{"num_attention_heads": 10, "norm_place": "pre", "positions": "rope", "rope_theta": 10000.0, "attn_scale": 0.177, "tie_word_embeddings": true, "max_grad_norm": 1.0, "train_tokens": 105200000}
Each number is 128 + 32 x the weight over the matrix's rms, rounded and kept within 0 to 255. Layers, rows and columns count from 0. Numbers have three digits each.

# up: layer 6 MLP up, 512x160, rms 0.159, rows 160-188, columns 0-159
# down: layer 6 MLP down (transposed), 512x160, rms 0.148, rows 160-187, columns 0-159
# gate: layer 6 MLP gate, 512x160, rms 0.164, rows 161-188, columns 0-159
up160:089114135125125107124138123089120149143167137151122146124131129149083146112153156204181145119086174106157140161146153076137196092122143134162097111104120123123191132117164102145168149093158114114134139187205154138096118135102137176121118143186148168112166116123110100155156167141133110154094141106113113141139174146149166138108121164129156119127106088160103129168073104143130105088142123097160097157119078128118118159142080139068133179117158096177095176155089114112138096143108077
down160:116152170177132158119144078158099152164132112122136093105069114116136098157148097124121077142148137170121087148115114101114161118122087156113135139141136104095170152157093161152129074097133148137158084130124192149080161152084104160092047124141117150147198130143130118089116192142136138113143163165098133135175170044123129173100090123139118156172117159107148099137107116078131069100081179083132099113129100117052208131089128155079104155091168086122131143115147180160125115124121142
gate161:144085101129109135170177125156129064114143095110167134118171077140133156156098137171116147121096153137120129130116104103184124165075119105123113127118120063152098129099171091131129089152115161215142155150101106161120111142118191142137137142126148136122186147109166135090115207142110175109107124108134154114149106152133150112161109075110103130149168150137183146137109179107130138088121133152156104123105083113144131174108099159137160108127165181133210132071163114115147147110150150
up161:144160123146114152154134155148129074144165100127158142152140096157091129159049140183124154150101160155089147124130128143166130176101156128121098089143175078154139101141125088126102108138138160223125141164101093109120125115108152177118171136162123125101144113098155093081115153110108138141123100125139098121111100148125164110111137069139092127131127134133143153104150171093110164075071109087123120079121126132142113144096140152147143132081183181152202133114146152133143133132163145
down161:125153138121149121140146112106124176132142132145120132149128149137112128150131110117109172130088098097152128175156115129100180121131141110117116171177062098109131156159134138112124110072083114079141067121076120104146132091114130133118155164081144124149121111134119120120082141149128145150133151154089077132142090096142091166054171091192132133160191148117103143091113189102115144086143146175106146086168064082164108118170142121123123168084137142138113182142112107136138168132067182
gate162:157136120144090153122196154139149164162143117161126123147133178133128147184124098105181112113109097100078114132151145168082099107117133081121125149179121105130173123118094130122093122091163125146135128120076065147165136078142077093163156081108120128069169110112124126174085101179099142159141089110113133153154131080170211106180158179228055098176180169063104125147093139127128154128086062099143113095086195131135115093136097113163114142208118101126155202118147206112169160117093120
up162:138153170104110158077129096113128126074080175135179131107102056174189151094075146100149160139118093144145189171112096164130077120108121120129078140092131169103094193131124107223107160122124145165141100114146118163105098113143140131115126156159129150140131150082153082153126127144097167115182131174137142112082149173111127114079131105088110142063124120107137138152116106159136106087121157097099120118114089112201086148110085113169211091072175116064140106076141132167129104174112122
down162:079140160149092126136110051102161185162111083133133159150139101106161117127136119113077130191095176137128142113059135095113169136152155116214150089047143130138045111181108152089159105175133124130125076103145172116174160185158125158147098199146139159199137142131123153155132126101135102099143122154107071092170144138092072133215119129078166164148042082170182088131139117113128125147170135151140126134151075123100099154142127155103153090085145140158093118107148152158189107211147181
gate163:197156097122112158142189160081119136147183119142159157147109120129122143130081165049139126107164128088066126113156153123161085172108101115118151054138093110132130156118116124085104096158108101170103128107157162174116115137119157090127147129127078117137116106176126094084129083152169135071094084150127122132124114171138090119173137127098129128133126120104126069102146146150134107133196094126068098176098086082176110118137152101123204186164117173122171077103175164185137146151107187
up163:122099174082107105155113110177085095107131174138114129102167107148145189114125130163111119098158108161095088170149086188160125156141149124113100131108134129109086102169124096099175145095105177181139173091086142117131081184144151137116108109124088108152102159106117139146089158141148117128149160162176186083115152162150140145152093114134125147128152130123120188161076159114164152114108114146194101172128163164113072141141121127097120122071125103113141170178129082145130092154147136
down163:105191135133145088189167125112097129127132143196129147146189140125107104138141135114134146100194173122120122130163120158135084109089178099115106101122106109165176100110161079090111087138123164167132168078130152159154116133143175111150094099171099136111119135135137099108121127161110104141133136121129100158161088106075203177201061139084092147133120101085138120091160127092191152148091099097157164161201150168082127138141136103090187112115119120181132103100136120138114121088108153
gate164:060157083112111077092121146158138117108057111011076162118173153114123177180100115124094118156152144141082140148109138140173152057147097138094191135056147121084131071142117094067197107152134149137066107171099122149171148183167140115171137059140128123097118107143109069195112167110161161137095073132179145088117144107169151161144110134181162096171127098117112078152158087165104057146110134153149089163111133145076114115102096162129123112097139185185094106187106103089145116191167142
up164:174169083110166199131097145119165142210129120125125136073120058060113162091170097154095125103125135128129083120137120114100130123084155156083114069215127141138038180112091149141112133107168122099120115137156131157184110123144069067064098120061129062224120112081134077105152148119206099111130091124130125142154138163110132181220138181106098212110074084110148103145082100090110145111146128128165119085140118043105147106118107168137208136078087123156137111119109101159098109138130131
down164:204124073097124093092121130135082162168150121124159142099205101166143188127110120143104109111106098110076117127116137152127146148113113090155084089201137195103041090148116127128147149125152167153104126117120148117094158141164136064109114148066141104166081166104113119138200146117110137156194102182075171164124077093139163143157119124095137104092114020106125077166113163093157161115106070165051085090123074159114189099155131238197148129161147125103198068156091114119075116116154135
gate165:097217126118120107176133131143164206115079184143152151089183143134165125140129140122092102069155088130089149111149131169118114109158105193088103106113068054124079110191150134148136119084168137145116116138156114140172157131157136147113095148126191101082124151119113102168105099123146152102087139134120157122105127135039161158140144142103143124149159142119147112082129074116171150090086132137087117118124186089089157104105135149137191171166142158167115151180157135087089119130113170
up165:062160141140122126123177121048169069158129142123141186115136184138139120141122097128142129152122135147125108116180100172142085149101103155088105141151166118101100112141189140121141113122111130148102145141124070119158156083162100147141127119147165145133094172130063118126097131068146148119126141096123116155118122111087061121118107126156162164150184125099159056110122101069169099055124082124110113167141136170125136139107158180102127134141101145187140097136125152144153125155139094
down165:116201088122182130157089138179114162113117194163098123133162088095099126116073059122125103145105150166110113071138097100155098128132097156118120132154094137168127139135111138153152115116142040133107056125139158095104152150106132116117139093058133104157121142089041177148118131106187109112074170137125141134079172124107145100113098122186101050125128122122116136103079123096186090132120118138104148172158036109095125152092162135102130143128108179090097109178123087100113168124128114
gate166:111105110124151160158154178154127176113129099131193052137152120098072089151118169170176095082138108139140168136086098110109110165131155086150153057110160109150195088121108092101122111183127094107177155116146183099124163138128114143142108068157063119171148106126145134146132141126187071095143110141119191142155111103157030164109117124092124129129159154123163106118181162068026142109155105104077078081194091131157103113103169138132071152115187162118147103096147112138134132109147117
up166:096155134208135119143109148136150144129183149127193100120139127175075111102041134135183161135155140151135156093099137156093126121136136126070108118043152071122156111119155126089102142134140126152158150121086128151118098106139136132211091177154142166121107122130125179133147150096098140144102163148127105104171151122171140178083052134153116082113074108126087119075136122055116104092124116093149058077111130189159139099151168131107133151099220126132141135117135159122075138146060123
down166:153139143138119094211090130166185127137129140135145101153125166117122201139109125161118092100120138119199177174167086146139114181112104089102093126125143089074090076126142084095164098132103112133144170202147181154101153131157157159204095189157136162137148127137100132128081129083157142115146190117094101108133123073153148111139100154075136145163154139104148071140153146078107100117154170135104149045172083140098121142163112169085146166114144177103110114107134119137080147132077053
gate167:084141101070150103125097127132128164154107087117141115117091072147110109146110131094077105160152129154178102131078150110092131094113141133166105164159121099126120135181137086125066156127125179126109141157072126158140087160068121167150153121131167127123151131071165077115135133131087092121109072132097171116138133119153111140150101136113168115080164093170146195155146141238060172162115145181160135168126093121069177138066086165133150105137133133150075229113101069101136098135101175
up167:153126167053179143128099091115113178083086046153156115156175166116158190140093133141132104119194157112095079133098154131146112060086162099076148139117096086146111194111079155169168094155130132137067153138115124164134060156083111167162118122138150145087139120173157124165139139137123151119115100149090107111182176089149131128105123144113132090108154117084157108158140099176091064174169104060128201135117113083129116100131180117087182070139077138112098076154159094110139173164144161
down167:109179090059128155122123100143158175136101133117111151145183148124119192102181134098155147110080198096072171163103121151112133104104112151087236091165133110142166136097113159184174108125147090130087115069103163124097109082162114135158152117088069170166119082171118146093121157125115072112138163111117158182151188133159124083085086134076115158127103141075148134168140145078152068128069113113149141127150167123143113158144119109126172137102144129089101092124090115107146177132166164
gate168:191118186088128077171093128150081098060099179085090120127179131173133093075112147098122139152071178157143100094183106142162139196175155095109188076078122136084177103152100110122193176116165157123137159170142121103071101133157109154141127165096129092077127168071124174140118139144097138124150107119093132077082123122168089086144109172148118129176143121114099142109143148116116103140097061109109148120141160147181075124111123161096139119130098171079115140138118166098170149122118112
up168:167144109089100139177078156180139124166158106149144121104160130170069135141154126111148147126133139147092081128164107097184063106143107155141113141114114109109118158193084081104112212121166159171138141161214137081119112133133131142113132079122097093101116133143114136150122146211072064132136075080166112128171133142126096224116091157060131135069131181135116110161142114166130109146155106151087150128128136075106108126075113116148143116122109157158115119158191130120137117119163086
down168:119124116131165125128080134145107111116187078169127112126115055111104129148085141082136109132090141104081112138156107195131099145153149107145175081094133121170081126086062102129059193128148145143163164075143113093098132195113065184155206101127136198106162092088067155146184103176106163134096116123141089108127194144122130114090133170135209123147115166133152124139150140116123119109152126123100066132122131135116080130108098144109154209131145061156165104198102105181122074091167119
gate169:140139076133133081156131055094192090149164116153132135130149114169112163150108155181153085089140115138171161153107084102121115115166191108125095098155132087121155108144171174102176135177130126164052105138123101114135126040125147132098172108153083196181077132113131167124142106094138156147170132110087076112128125102098103046095120174119164151158132092138123112105152111145151079178195099129136071124141216154104070107101085112106111116113139137190159103152163131134130153157139116
up169:141096086107152132126090201137099098082107209087067147108079187145102155119113096176118152154133152100061099101152103107108102115086068151120186151120087147108091113066111076167097161130073091087144161096127125184125167136099123099134150141154134076108146144130198149123130180115137090138164117132211140089130092128130106190191138137180076115154164148069136149150152109112110151131119131168129160106065093139159147094147149155083152147136121148082156151132095141146101133133098157
down169:120150109084141133123118149094142075094170130169134151124087140171125156123077086161121146102165150133097161109153070088118136139167150189173108143128094151123150155100116093163110134092152133147125153081169097119124159064171095127144136141122117090140140136200218118101211118095093144149137154141152185118100133145139129118113198159141100156132108146072144122101154126109154071132107153094116093100093153062097137081098154192173120124141071172105163109120107137105126145165175148
gate170:122085146122138129174143122142099081139073090103199181157119042112097114175080120138081185117088145131176140113069151113101134106085105128107177141129141112134107082117118128123156125114130161168152153165149132214185102136143094119097117151130162124105124105052146052123096046091141094139125105162081146044135109126106122139171082114153174121146104160115138107082081084209133103170069166170149177082108084198127113063101120187123158182139115188138091133118085133151159103117089118
up170:142178115103114133167213196087123107128057112074172051119092117070148124110153170136155111162139097147141155107127162108056071168120170087169122110098163199092136119189086203076153137170119099125143061031108150097132074151125076054154104132100157063137175145087147068097172121119083166037112139096103150133116152127115106085148097170146119165099150153099162142157071120148090129130116226113127160125154118129135037115101110108183094099164126178073161119152113208153167146071041151
down170:152183104120074132133189134069092125094078071104146133123145172107073134148180158143148136192108172107162090061113088100124159174107126108147109102095127134108166142102102113109123131099133103164176089147082157146168104146174125087139141105051061102145164166067084122149084112155116078087086164094066161147161158133123107052088097144115201149151179211084106138127154152168110113106137154122153138115171089175160053130075066109188166105188083136093158134133102140127132147182083103
gate171:157189120160104167134122148130115123134069148139093174098088034089154126101090143118186154119229152123137117216085109196131184132124100097149153156162083153110106143144093114124172138120079127129068147161134113156127150096129087161077108160162166111150115141139162142063156150131133110115161150199064136070128151138152136095181176163112103116097058151055156134154131126195137151168094077114095115113141124092109164119185110107129155120142134087161125155196117114135157091157141128
up171:124149116129109147166100113136120121209109085128124148106097087150141124136098116113112136169139120128128148208113128157101117138114106094189117141124141133170134139162155115120189154144076122140118131150099122091137148092093103175090155140196088160123094172098121152096191099141173105120082126132114155072161089142159154121102158137070116088134060164119120100120103120203127135134130098182112079110169137077121162102144170125139140058101193086160086162159143125163113110129090109
down171:172173091086116175142145139160094156137096121150135113068101103133119159118120123108114161132135114131179134169124107113132096067140137088112109148063129106158117140147129136111167097125134127167141111141141121073101162136083122098083130143201160150130134139116080113105100157163127110126108130130123138193154127089126144149051130113147136139138096173133165086106218123077180110151143119163147103133139111094071126118117143106174110069103124150089143133134152155081079134112072102
gate172:161121138145168156106122163126098153169120122082114155135124102208145142131162126117139165157106163134133121116156172119166121132152138112151142155115139124134128152089151090119158161144135142139119156103129139137122089109175178142146103110162158055161143108057157100170106143090080132128140138119105145136146123132123186106084124159146151123167127130158090162159137135139092168140114141140136106141133167196124083060155109087127112112151146089132083129161126133108146194110090124
up172:155149147168181177140137152122104142107145102071130125140086140190142114151156118068124183095100145146132121148171230155111118149125143111131105182128097142154136161151169076125146092091110155127100158128111112094127098142159145122127101126157180106090147118094132097143100115163094101163139081099093121104115119181157214085139130147139131102150169113135078140126110119114135130099108088093147130121155144164126099092142142106159150098133168084153096135144125156145123185131097139
down172:119120147146152157131116093160134142096183109122143171092123137113139081137106089143162115114081099134151153181156152123071154139083090154102177142111124157109118142132111118092148136120089184076082108167108174160094168151077133149089174147145085108071140148117144137096134124217076075131121141153129098158104140137102152124138102130141144083114099125153116158117088130078157156113140046177128192095145096056112138160143149172172155144109172190138142142144116137183119148122170150
gate173:149085109092067115099120064144122145182083100085145128147134145113140163131106124118092143084135141134177123126143104145083131131139150139137159134133094119184129100145122102119163160072120126134116094135140127091174121154173140091119138089129146107129122147094124129093063161088119094162146150163081168105126153095124145142152165169087111145171071138092133122170099129138118192138173092143183124158096140108114110094114177152105148090116129114174107128085108078123128082134142173
up173:090130136176181109095134179114136103086166138181082105140113119133115087126163117135167113191172121099093136118100188118206152122157079094100086146086140152089165148090153163104102123205146150125108143111139128190116150085077111161134131175173086175143152101162144099151164088112121147066091173084170082135145114151112090089107106086193116095086158158167126142050149122108105110113098212129064126094149183164129156159172123103133091143157088173105125119184167175125149164139130089
down173:130142095119175121105152114108105120156111115162116127171112130091149099136122169195135159103182193105069151114153093075136131153173113101163044095122123131119155151119107139140091114154138128123126183116152085196163141117078137206102048123145102134109124158169112093104136141126130152089054138124147160100135147094109114150214111136149152100146127151128140190086166157172154131159120164124068129107129146181207142116115149159182145138155109134163115136153149139150135084196080115
gate174:163102116144144111162175112098117108172135119119172116156121179123123122128102062115187102113112135142084167118102119138085078071110165102180141092127165115077164105139192114107174155138086224116078161113198138126117110119103096139112145105103104165159077170088124152110103068092096137100136133139173160135127135130153136137109127141099065124147186124153129092114179117133082119137105149140140135118131168169148133116145113134156107096094104157105051121107157134112116089142101085
up174:112164112092096150111076148128120112138106168160052113084107093155162114130120127117101173083147155086145067157166114114148131154164147133120133161154140114189084147131087173133119156129174031166108069119113145164127159105189155124194128162175141135111125097173192118162150199178122144154109174090073163148114106103113149075104144131132200145171104136075127122125104130136196194163124130122081098155094097113135131131084126109127154139189157082152180181115155105153149145108120203
down174:160179134162144157126079138131126133082139130184113167098106094171148108117087153117057175128107123101169078088150085117136152154172196120145186121092078136151089113144141138091123171147185092163162097083129119167114192105165154112142156079155189111122078148136213144144148183151137133109103211139118093125151143096084135071129167133039117148142143147160133123111125160053120125107114150154091076145131157130139180051095162125137074114181184107135136182112158115170122141166168116
gate175:107165123173179143091093158179119111127098099106110136122133124105091095121087093206140112140119118167179169153120107091123137093134140089182184147082091092104169120109141145054076119145095145117082188096116069103138153060121144081108085111183086198154175114148135140114159119136114085114129125192127122095129071107146138153112128116115117068082156122135128148086149137123115155162126116093132105073180104132049123129105155100139070046113242177086093139159098086110090122155157118
up175:105094134104149089126117071065101049129081087153143117150102109116144074110168146110085144114141191154138142092122109160135155131108079164136128138122169119123145153155111148232124181107171118149135123134173138187103114120142120097131177119095105079136106166121149144065148171149121162093129197103071138155110092137117089079128128078121140160171100123170108147142179144114107123170106117176142119130103159097151151192146068139129150118170052128124149096117173139153156138174091204
down175:118087162139080074126113089091097089120102089112092156048148100165187127163069142121135144104153136157099094090158106126108136144146141146111120132112148137119187169168121128187166130085153144110182051128135136156116127090140113144119119133061127153114116087108126168188142103099162133086132160140110214144126117125129129117173118078098138136174147090068148134093133116152149127120118128114115094120062185154154143088138138089140123102122135168145160128106149218144140114109132129
gate176:188105093127172147210134144133116116140182104057144091145134168170041077134132152113144125117146129073159151147105098079095078112151138112111160109116179115128144109149139094158109075118133144152119190128186101073113210079197107148121076119153099177106153153143124174116111170125154142136064151126180140099143194106142113116119101125164155141144150159147117168145151123125134090132151098083197119054133159143074130132119168137123093171134127106128126095100091126111127153154183077
up176:068166084126163108128119082189150113065165145105177164179116129149138081119094120126147125114159084121132154110163211154082151123101107163161108122124111127135183200128097166095115155088069161128155175169123138160120083076072156168107086152131137123140110139127126112171155118159119188109048103126120087075110114119127134123067114210136155166141105085197151162117161093073168140128129108169204120124176062140158203144104095101113090129187163127124165116170136155143107110135082159
down176:119127113191155126163106094104122214172118123084151132079117083145143139175119113169146173070170118158148178114134177153106132139139095134106174128169148145089136098107113128121128125145179110112078152156123123054166110152111106138175121162179106043157089122133092131143116147114082102112084159191147168159103163151095124087223094129135127081152116082106107060086168104120082178152073164142146139133103152185139127168122093170122118136144098197107148193091147164121092116152120133
gate177:170079119126123142117078113109177166192166110128139169107135139149111108119159151087178185146096138115117139094113161119145097133104203159135174125130165130120158110151131115126121097125142193174103176127122118150122118179156142155069157131133123078186141162080141101139129171094161144119097108111147106125118124134104117105094110084060131186171164141143169179113126144172166131147145147185145115099127103120162170089175170148149150149159145119151123134143133153130133091129153152
up177:165117104135133176150087132100181188165139081164172143168119114124114114084173160110133184162109103103122124119103119091129123156102200140121143153117143168151153146180097162126128133120124192163109161163112108117126138186185133173068150071152104124181155186119113145138149183080148136090084119087141124098119135137108085104042101095057125187192168169145161157134074124137139137108092170192088125108105066092076184110153187114114103154128113109148107168161139155098142118153111131
down177:106098138093142111074106130100186125202172151066153168124155116120077142128164103107108188185186122177118115139139128108103150094188117131118126125144152136169138133152149166161133129108084120081171151163085111140110121180126154161165120138130110124136176156131137181132133130102117126091157141130125118165133139148125097129040161043128108147108127178096147126134113067149191088136113102120133109100218157135120093190172117118165180160110150150160111121169096158088141139145154147
gate178:108147066076157114175127123146154167070191145154161176135077156120140108133117075155126140139166162139118163121117084128145138098148187111142160115143106157127104098149172128128137093121121154131163147147131082110198199084155138136048152143156038170135077122155094145129135108110143156096153138143133113146113109135119129126161200112145128070090141095074113100127053154132103154211096082119104137077177151085161118068127135065107139083141177083127148119143160133205062180133127113
up178:141092077120095113122182129097185067167122148140172077143075165138110130155152187120135075185052179132186116118086118141153078086151127080134144130184117166107087111127093075081160141161153128123114111119188152155112167183083073139120119154149160139077089054097145177129131131142093097094097154099171198133199148161074050130042114163128163124111171104145130158140139211137143144072161081188043142154127106154155174116141122159116094113208119093160115063130109090137153068078094148
down178:144163098049101179121133089109124129151158200102090095146108170122148143114112101120191089071090158105146140146137110099157113084089150121090153152097087162190067178073148135145109141133085159177085128108117149154174127177118169104121172100144135133163175123074117162133078114082163085117093165050198133129140177226097116142083172138090161097154120132076166152125123096109185130126128145180193108088129165111058099106134140159149139101139139092098132153124132173098167128066121115
gate179:145154163162165079079104131158090130134050143145097185156173119155120071158164176128123093108132127112122137128189164122104112117125152137141106114150124093095143117131134188137162132158122123168129137099140113076160157110151213118158099133129130121064105131180115158112100136163119121124168122131111134122084157111103133150131164128107079156096131114117153128161163138081103131064154115124095062124155147139138144094144133111156166119142075157108118077158085138058142146138158158
up179:113060115122066184144155138070097116087122101149135091118094099086144157079132079113083167163163207152162115088085125095134160149120112119112139115112136153156104158061136094132111158123106135110099145122131120188152109170124069133088148124098170127169167153101126103144120114092130130120121137172114120103153092168127117110079067103211190148166142130142142128101138129203101088174130126143146188141101111167109145164132149155131063117123186107151125158069124113198127165111109120
down179:148109141173081139162130109103115174121100102136109138179152056083164154123116147132142169120157142141130163105089071128162133138154160109126155098087137135081128147100111135144119132140101113116134126142116107199121115105162129135176090104073176120117086176115152106161094071139110136127149132158138159076104141116134106071181088169141208122101092090090097149159120077132161173178136091156118120122085140242130123154128135163135131101126173148122067167122115172230150127123166144
gate180:089172169105163119121125095132118156135085105153178117153109155145114116178100097125139086117115187099144124132064168136136154159121138119127098112118132108099099113165147105089204157178169151145220080117115105119197142134093130171141090187118187115152106141104140086090108149109110167128163122119118137122105067155086164125143164143222142146091171138083098097103141179112063108153090144149097176130153147088172137131168157114144152173124140144166130164159102159174112114110160169
up180:095132097096146127128143086113156109110123121156108139071076181109109180111152109148153129173142155095127132141103155129154140219150196144112104185096058108168127117119130139177120106149135120090165139217140074130180144123122134184106137193138108163125088163182130115078145109107128105118092070179147114127156155114145065157113191122111056069190165117098115066072116142147110160184090113132128142127139144092178130073142159094142127120192125151161142120117080145163139174151141237
down180:112164133165121213078133130149126128055127085124161147197126135127088101151144163122109077057168211122081125109141130106194149118146107151129114176088144118164098102175152116136108145128162181123182064101113092124184086129082131122149138093107100144124112119186091091116079125106132120132130106170150183172103136080139181123103174147134088116144159107121130134096113131115078085068034179104077129131152139056133184133137103099114118124146133170112143172158127142102158053142185197
gate181:111102098149124076116158098139157120179151154114083179119098164161075084074163106100142100155151149161177130109175124148145156080136180120142123111099136134177149014126146132129026084134107110124178111114086134069167144100113148116173135081128105161085079145126055055101181095110139048131066136163095161152161128107125185170160246145151150133178124125120150152144119108158100098096084164119168088095178067125113110097198160108122153122095130129092113121140116133103106028142112136
up181:154166076186129127152197106137141109149122184134100145125136115125134093095090170136175103164078135146113149110080094124095139126179165057070151120095092168186196131125119111072062164123172061087115151103120138112123122170112110155186119161154153108141175143117086097169084090094138095111118186119112135112142125169115209108172147146150182116177090122088186109145122095158207114103106107107129130105118144102116139169149145166058163117162170127109170155132088089092108122167057075
down181:150096094114152164108079130108079183154137165142172111163113085084109099151114137166120157162104133167163156162121056191058101121098139061105147130073105170179114125067166156092154143144173128107094105169078101099128099131016123105156102148122146065159159133167099124088146158173069180108123133153101080121118080142144125140105104117135123129161133105115126088130064043106184119154097126134146084091117146153169164109115098131068156176121172133142173189123189174067111047151151121
gate182:151134115112092123211102132163114097163101120095071185113116129136166097117120136117078174110056144162124101135128095125138074124177120118096161130132142056160117117082133177142129120064116181161114062088106150211124104105145148148137141059065192142153110172112111088116107201062120129104055132131123171160124097151124151064132080142155123169140093091103132190131083131099126160146056101152149117172146177155070178090136175136082161060108066145158110130105163144139146121073156129
up182:137090186094166137080101154155158165105121160108140119099166163166017134123097111191178082156139103096168112142092147163164142137159106164163072078134123131090126117143118092144176062127152173135166128130140111074101152165101112110144099098162091149138120071125106154131129121106125117070147167128136117084156102084082101182147156141115171165080217100136149115185167083136086121127141185103128091075207131082214110177086106131125099163132164055101089090143069138087105172166141110
down182:089130086111058097081168131124152123171170177126107131117126116192115124087151133139105120104186197109099127098099169103172110122151178118165077155090132133109118118178109133149164069139147097150108169108145088053105229164132142147151093088119101143137149157170094138208143077129130160124177116126139106110166077071131121147138112194103143143116123175194174136185178166162122111113129122130082107126135088204206105102113157121218143159124135038144096111121096119154103109112101113
gate183:159093129096242117135179139066137161071127154171149133110142124090165128080135135154123134095102170148095107141076106112089181117108149138142179072173053154162092071127088192093126131131162174180141064109167115093147062149082170137163093151135118140196123087153188112085146146139154167121160152049125161118147081134168156155111163164094066099130139159123139142096134175145114120140144111194128115183147123104115175113109144167159102133079187156138175171177129062153073131076116154
up183:107106169100015086128155102194152106084129138111148232141144123118089140188147122107161147193136104149108102121244186102156126103106118114109147100111155082151111143173115103255113112144158149069130224140172146140156156096146122147067182114135103102121121141154130182171133160129149134125132101204118129149105164078107121156138144141125152137157112104119149113200152099121123171125086152063141172077108110130109105134193144092144128178154069104155145130104138191168130086189141128
down183:092138083075129108153137145149152111097074132136126137131122155120118122148111161117139051100138142144113043143171178080133128132173181074094089103125092138145131154077109100134153150080142162107140171102126129117172097086124144118113073120070104145145096115153122118164121073159106138120080090159148128168148156104135084137157142149194089179122126073130097149130164111189113139071086084097168163104136171142109113110130085110089085095116087153106157156175149205119088166205152141
gate184:123135182154123103137150140129152143107130130146124091104138181187086083161083173138173152080133100122153112114136133152097120148142105167084161164120158104119106153115205082122135122129108142178104120094145152165131116120173169116124073088161124175169089138184148118083114212101076133089108173097086182089093123135124141110134077097149170111132089198185101057170137138148140146136149117116163142153119141184170123154135123214119096114115194083189121128111109115110171163128146091
up184:126185069096076171106107116143129089136139122078102110165141081097166172076120064105097129143122133097093110107106061097097082099099175098174113067145079138189124084143063135154141171144177103113147108101121113090148097125102065107157124149101114092081124152097142142125145090155201105186164130149177097147122126154137146152093173142108104182176147108063117155124091071110122132079127105154051151127122163113103137098110139080157195117149072122116137123134185129149100088131126127
down184:090159128118107127101133149147167071108116159071140148166161152125113109105098127148169156139080140058124112132132136166094122062095208139169147098116117135154113078152099085126133134239136135183128142095154132114116135143125142107157120150142119128113122144154120158157153151150161131145125158145166122137175171160099110143145239156074111135174212085121157148157112075084099145114081143098116143145140156186086160056128111193163104109126147078159080133116146137158064126165109158
gate185:134133111139168167114125199093137093146099127118099100118187169155123087104182146105111088125147143080127143103110080130127188149170114041111186092102137091157095200137138155124099111149140066072124108142077095186115166162113208134171122111099136148130142190131052023148124103132136121106150122095106184125146109104132161134127099165143148086104130137105163068065111090204085161132126124143130181086174160081085136110148134118147183156163130158080163176139097056108106159113120086
up185:073100078156076110182132118076157161210174163144083111217128199164132109147151173142118088121069142143151112165120091150145148120112129031144136092113145163223122122167143149153160167171223103117128109113129087134137160164086114134151195141091179094141152108099115107126117156098099093097152121144151120116137089140082052234133119149136123152131096114184153102145137113152156143111136124136124144082096172135083148103091126202139141150139139209140185185154072138128142134138086149
down185:114190115116151159102091097105099118170156138138125090113175152125063106184151175115109143117078152171083140166074061182095082122170129147137177118136155127088092142130145145138105154180113190142094168090118113156161149106104104157170156123135101104107136090138091079121171124129086062088130105105140143140082114145031153115074052185171158144156161102091171110155085128193178138171163103094126119125127125156050167136150125046088113138190141146113197142119173188087150181113097079
gate186:156185124106160145107116123112155046065165114145051128089113143151180106130120098154146202126174153123110122121121172113136098175143095103181181066174160138121065108144165160116169061143130176110152147106125194087129072143124097127071097123121110108123111114111132165170139125080134188108109147159102071105126084119144071113182181174128145140124180190066180078089128100140100146188176163176102119105108091134163104132098106199149160146116108169087153132096145104170108134175077137
up186:098141148173102080134111121086188146093113083102097170127158146103085157089144142120117114196178076097123080124129039140141211114135090174137131122069153135095082071124092156096162147145182090123143067124124101191189165145121123159129129116166141138092117146142127156111188050081100112123157126083171134091149153073153057092157148164102116096167176166084111123167122192146175089084110123095152134148147123112058110159163172099095109149197099225190131124107107143173143133127182073
down186:177157149117098119142095091121127121129082080143187216151138126119153152055107168158060116100178110147188087087111113119172168120148224161145160121130126129067129141069163134124131064131103090116128171130090125108144118092121086099161095101081170082123158078169116125124170111156181112060143094119144180120119128151111111058167069165087157160150138155138173190080160081127105144123080039120105148128172080123126070151110149134134152138161083196198064127109109116168122147069144066
gate187:105098127166113176112157119126148126166061158158142144114112147136156129156139153128134139120107199105101080161095091072079117110094178209159158114121174167084169133153111120150106144123148160132179092078051184078144144114125112132098123123149152182157120114136170114132110096109115153163119157113142167130115081198066158138145167144180103129131090115156099112114182137112086114123026157097197164080143130122158171117133140185171173142135139201127086137150135114205142093145142070
up187:068121065135132084136148088079075141135123115124152074043140125128090141140082158182111119109157130128107110141073097106060076113104170126126122175166148144100134123144143160204120164159157096092200198143127147088156199085070103102093147091149135143211141145114144127176124101113076121160078136137133197114210153105101066131137135076105146075107141123130122091081119093120091139174122138139124139092159108094100172091088121169167142116154146109084176076183134095167200110065120154
down187:064129122165084181142128165139123127072126119184140096139149185127106203141146114133126107145148111134121095151170108149127133099094145146108131159145145170135117171160151144178112159115173134134161100109046203105158114137074165164148158101088145147133133113106150126164097162128108173190068130110150178089131145133128178089173119112111117083047132099143141106131137155087123171149125182133110154088076106126119132129188109133135170167132137169101093135175126184174209106107196137
gate188:130114181153135146103154146133171095095100126085106194108159104120119166129078130132152111086110149084126172141134068085109138176154136084099192115110137137192090109111152110090166072135066146138163091122121123184075170131127111103172132142113113093111115184126064131183100139090138090132162100092054125113165113099194187078126111113162172147151072080091117131123084120170110075119133125073127103111112080203148197071138089143100085146110149161052162137089110136045134125118143132
up188:121175091138080131194079162085157121170112092100101175145154140185084170128150115177085140220093138169140079098107179107115110094130140140125145166090138109133125114187140185127169128127096160159150122114092102128160139059156167148134145123148166101148116139140158204114160096154153138147167071192201129125130125084059104129162136076121174173171066175155121123186126125112102089110138177167125127089138077107110139143125132130096122136092184150119146112144168109082078144105124154